{"n_layer": 8, "d_model": 256, "n_head": 8, "n_kv_head": 8, "head_dim": 32, "d_mlp": 1024, "vocab_size": 4881, "activation": "tanh_gelu", "norm": "layernorm", "norm_place": "pre", "norm_eps": 1e-05, "positions": "rope", "rope_base": 10000.0, "rope_fraction": 0.5, "qk_norm": false, "attn_scale": 0.177, "bias": "none", "tie_embeddings": false, "parallel_block": true, "init": "normal", "init_std_qkv": 0.0402, "init_std_o": 0.01, "init_std_up": 0.0402, "init_std_down": 0.00502, "optimizer": "muon_variant", "lr": 0.00964, "lr_mult_down": 2.0, "beta1": 0.95, "lr_head": 0.00613, "grad_clip": 0.5, "warmup_steps": 200, "schedule": "wsd", "decay_fraction": 1.0, "decay_shape": "linear", "final_lr_fraction": 0.0, "batch_tokens": 32768, "seq_len": 512, "doc_mask": true, "train_tokens": 224300000, "steps": 6846, "dataset": "wikipedia_en"}
Each number is 128 + 32 x the weight over the matrix's rms, rounded and kept within 0 to 255. Layers, rows and columns count from 0. Numbers have three digits each.

# layer 4 MLP up, 1024x256, rms 0.134, rows 994-1023, columns 0-31
106126130129112124131151133104076119084193076154107106085149133109135075141104143098129089120109
090178124138167099117181089115134119170089177114136076167171123080140115133138080119099134088085
134180091084176185146090082174046154180119139154111155133154102143158090167118150131115141116131
122123142063129151168173111148115135148122140115130076183116158148099158152081154118121148094159
130113161119138161158109149073176094126139184118139127125133216076119108097154117096147078105127
135116142109139152130132142061067146127169110079115145142163184083128105104180120114071115148110
131191184097111152173126080174115108176148138113058103128117149158077136147116141106138138188152
176215096126138131121161138128121096116100125098112098151115129139111139051097111115123129110125
079119140098084209129127201127104129139076169158119127088158130130172145150119118102125089128114
089136077159154139137108106116074112131152111179123140150093094153168116117142098079096109151117
156143051146155109164131138100115113148095141143145148134136122131158149138137138135117110139130
144154111090087065110111079065165106112137134112131168081150139195167175097134149096085163146121
138144041157145127133100159098127169190159128135103110145100108132164136148127170119127141095156
143118084056125163109173161090144136127224100119180121094126070139121095061067099123146145186147
109110154125115119131087148160157101170113063165211192135080182169087141116151149184163090157135
149058109127109054116179105126139076127103074100133116169142035127147162099123167162078156152107
134123147118107084134184053182154186145095170169091131058118103131136109112172105135163093135151
163124145083098142121177200169096134142100099129113138136146123096149127155069103138040139146075
156168075150104150149109089114146129099126141151104106153075107104119144106098137121140188132089
115201099126098068141181146149106149117153146117136180136163068139121127124082052138147137135172
099106123051123126096112113183120112181125129201145076190102159147151127117135164178142173072144
119139106114102148116153139185085146156126127138142138099136158173144099049137165132126114068137
133135078130165104092141126119111119125133122147157098149148126080139132074129125127140129098201
238155107122173169146088111124176166150066132122157125111120137088170169126131106123110111105102
106126175055111077169190139135097133146196135118167050151110069141097109120151145074152168146107
156141133060127115134102116132145096164171121196115128113132124112105152151122117164138146147126
079067111128122166123148152146144144101082055124073127107135097139134103086108073169126169090146
047133132139140158097079090149122106127131132140085177170082119106094132126103108124086090088177
149147161097143098144137190082169170172108167153089099089132151121100146155179159147096079092113
093142163114152136135115091126164130093123112135115141176131129076189115122125137127115103097072
# layer 4 MLP down (transposed), 1024x256, rms 0.134, rows 994-1023, columns 0-31
111099115141125094115122120137118104155132087081144151106155182147102111096097120105092054177133
175141115158118114057120100087196128145058085157153117092138132141156167186090143150167138102121
108096165186095158174130104203185129149123132162152088098109095063107135088124043126125086137168
153050121111140081082108064108147122170096118122188118140114077115124167167133129071122127160092
077184097155111068132175118136106097116133146086150188179129113145155110097141144129142075056152
128088111143153093158110102140168134084112069213142144119111162140138121156102131172148133153156
115102142142129128115082077137092157111128119135103108149120181141133106112144174077135086165093
153080147086150109135064200071183106121177093110156117141145156125128111172106134124123121103077
124155113146096104125113086099168179161138155122108107134144103110109155111080159118110067090107
133115112106098111162125122119173098138121170130114116143141134169139093185146156144075099089163
122127061057141111055170093143102120110147127111083134103159194129079129131176135111126067158141
137131163128143125057157127145068188155148168096058138108092163117145109175196105150139128157152
183097121096134117137114125170140091159175123139128133163183125089117191089123092120146178172174
148073135072179117083062158128142142158075147139123114134156073140149062083086151092145212161179
108097178157191157135146094098161107188172149175162103121110191100053125126096151009137110115118
056110187093097120133165077108071126149150094090131120108092165096129174096082114119144111110121
083114099210103099146156142122081133129112110142152068078142195153103143189173112176147118131161
169133099100146104138177215175158135101080138155139191172093150063151131138129122098092147077055
150161070113065128181058130117109077168132116131140136195155189170131115158067102154080189131089
142166123159083090098150097127165168161142143140154150142190129125163104102116099082140149113167
185083056148147135163217183109168125129138153110134148126118143157129090140107045163126084150112
182056156150101109155142156170132121124127177093151118092150180118090143051150199092092128094140
091138146141091180143152149135167135164174160102165165131108115152109098124110115087127145169082
083107150138085101088158142138072090156109185122095155127177102177110155207154151153166121085139
168173144130084123116117083134180125131069135137126154157132128105155110143053158067070147133141
108091168191117108126143135145131200113165145076183096130147086123169081144142097125162123116145
122172071113099092097152124103140065116122111167182094143156100176110161110117080133126079056112
119114060104113149115035153143173123105180141095130143098093136060144092106134085124148118110184
128112080170159124098137088143128140119121186143148156161122075118142125127031098052128137134138
135136151084134189142111144134110129097119139161123140124143131103070126109060126143140099128157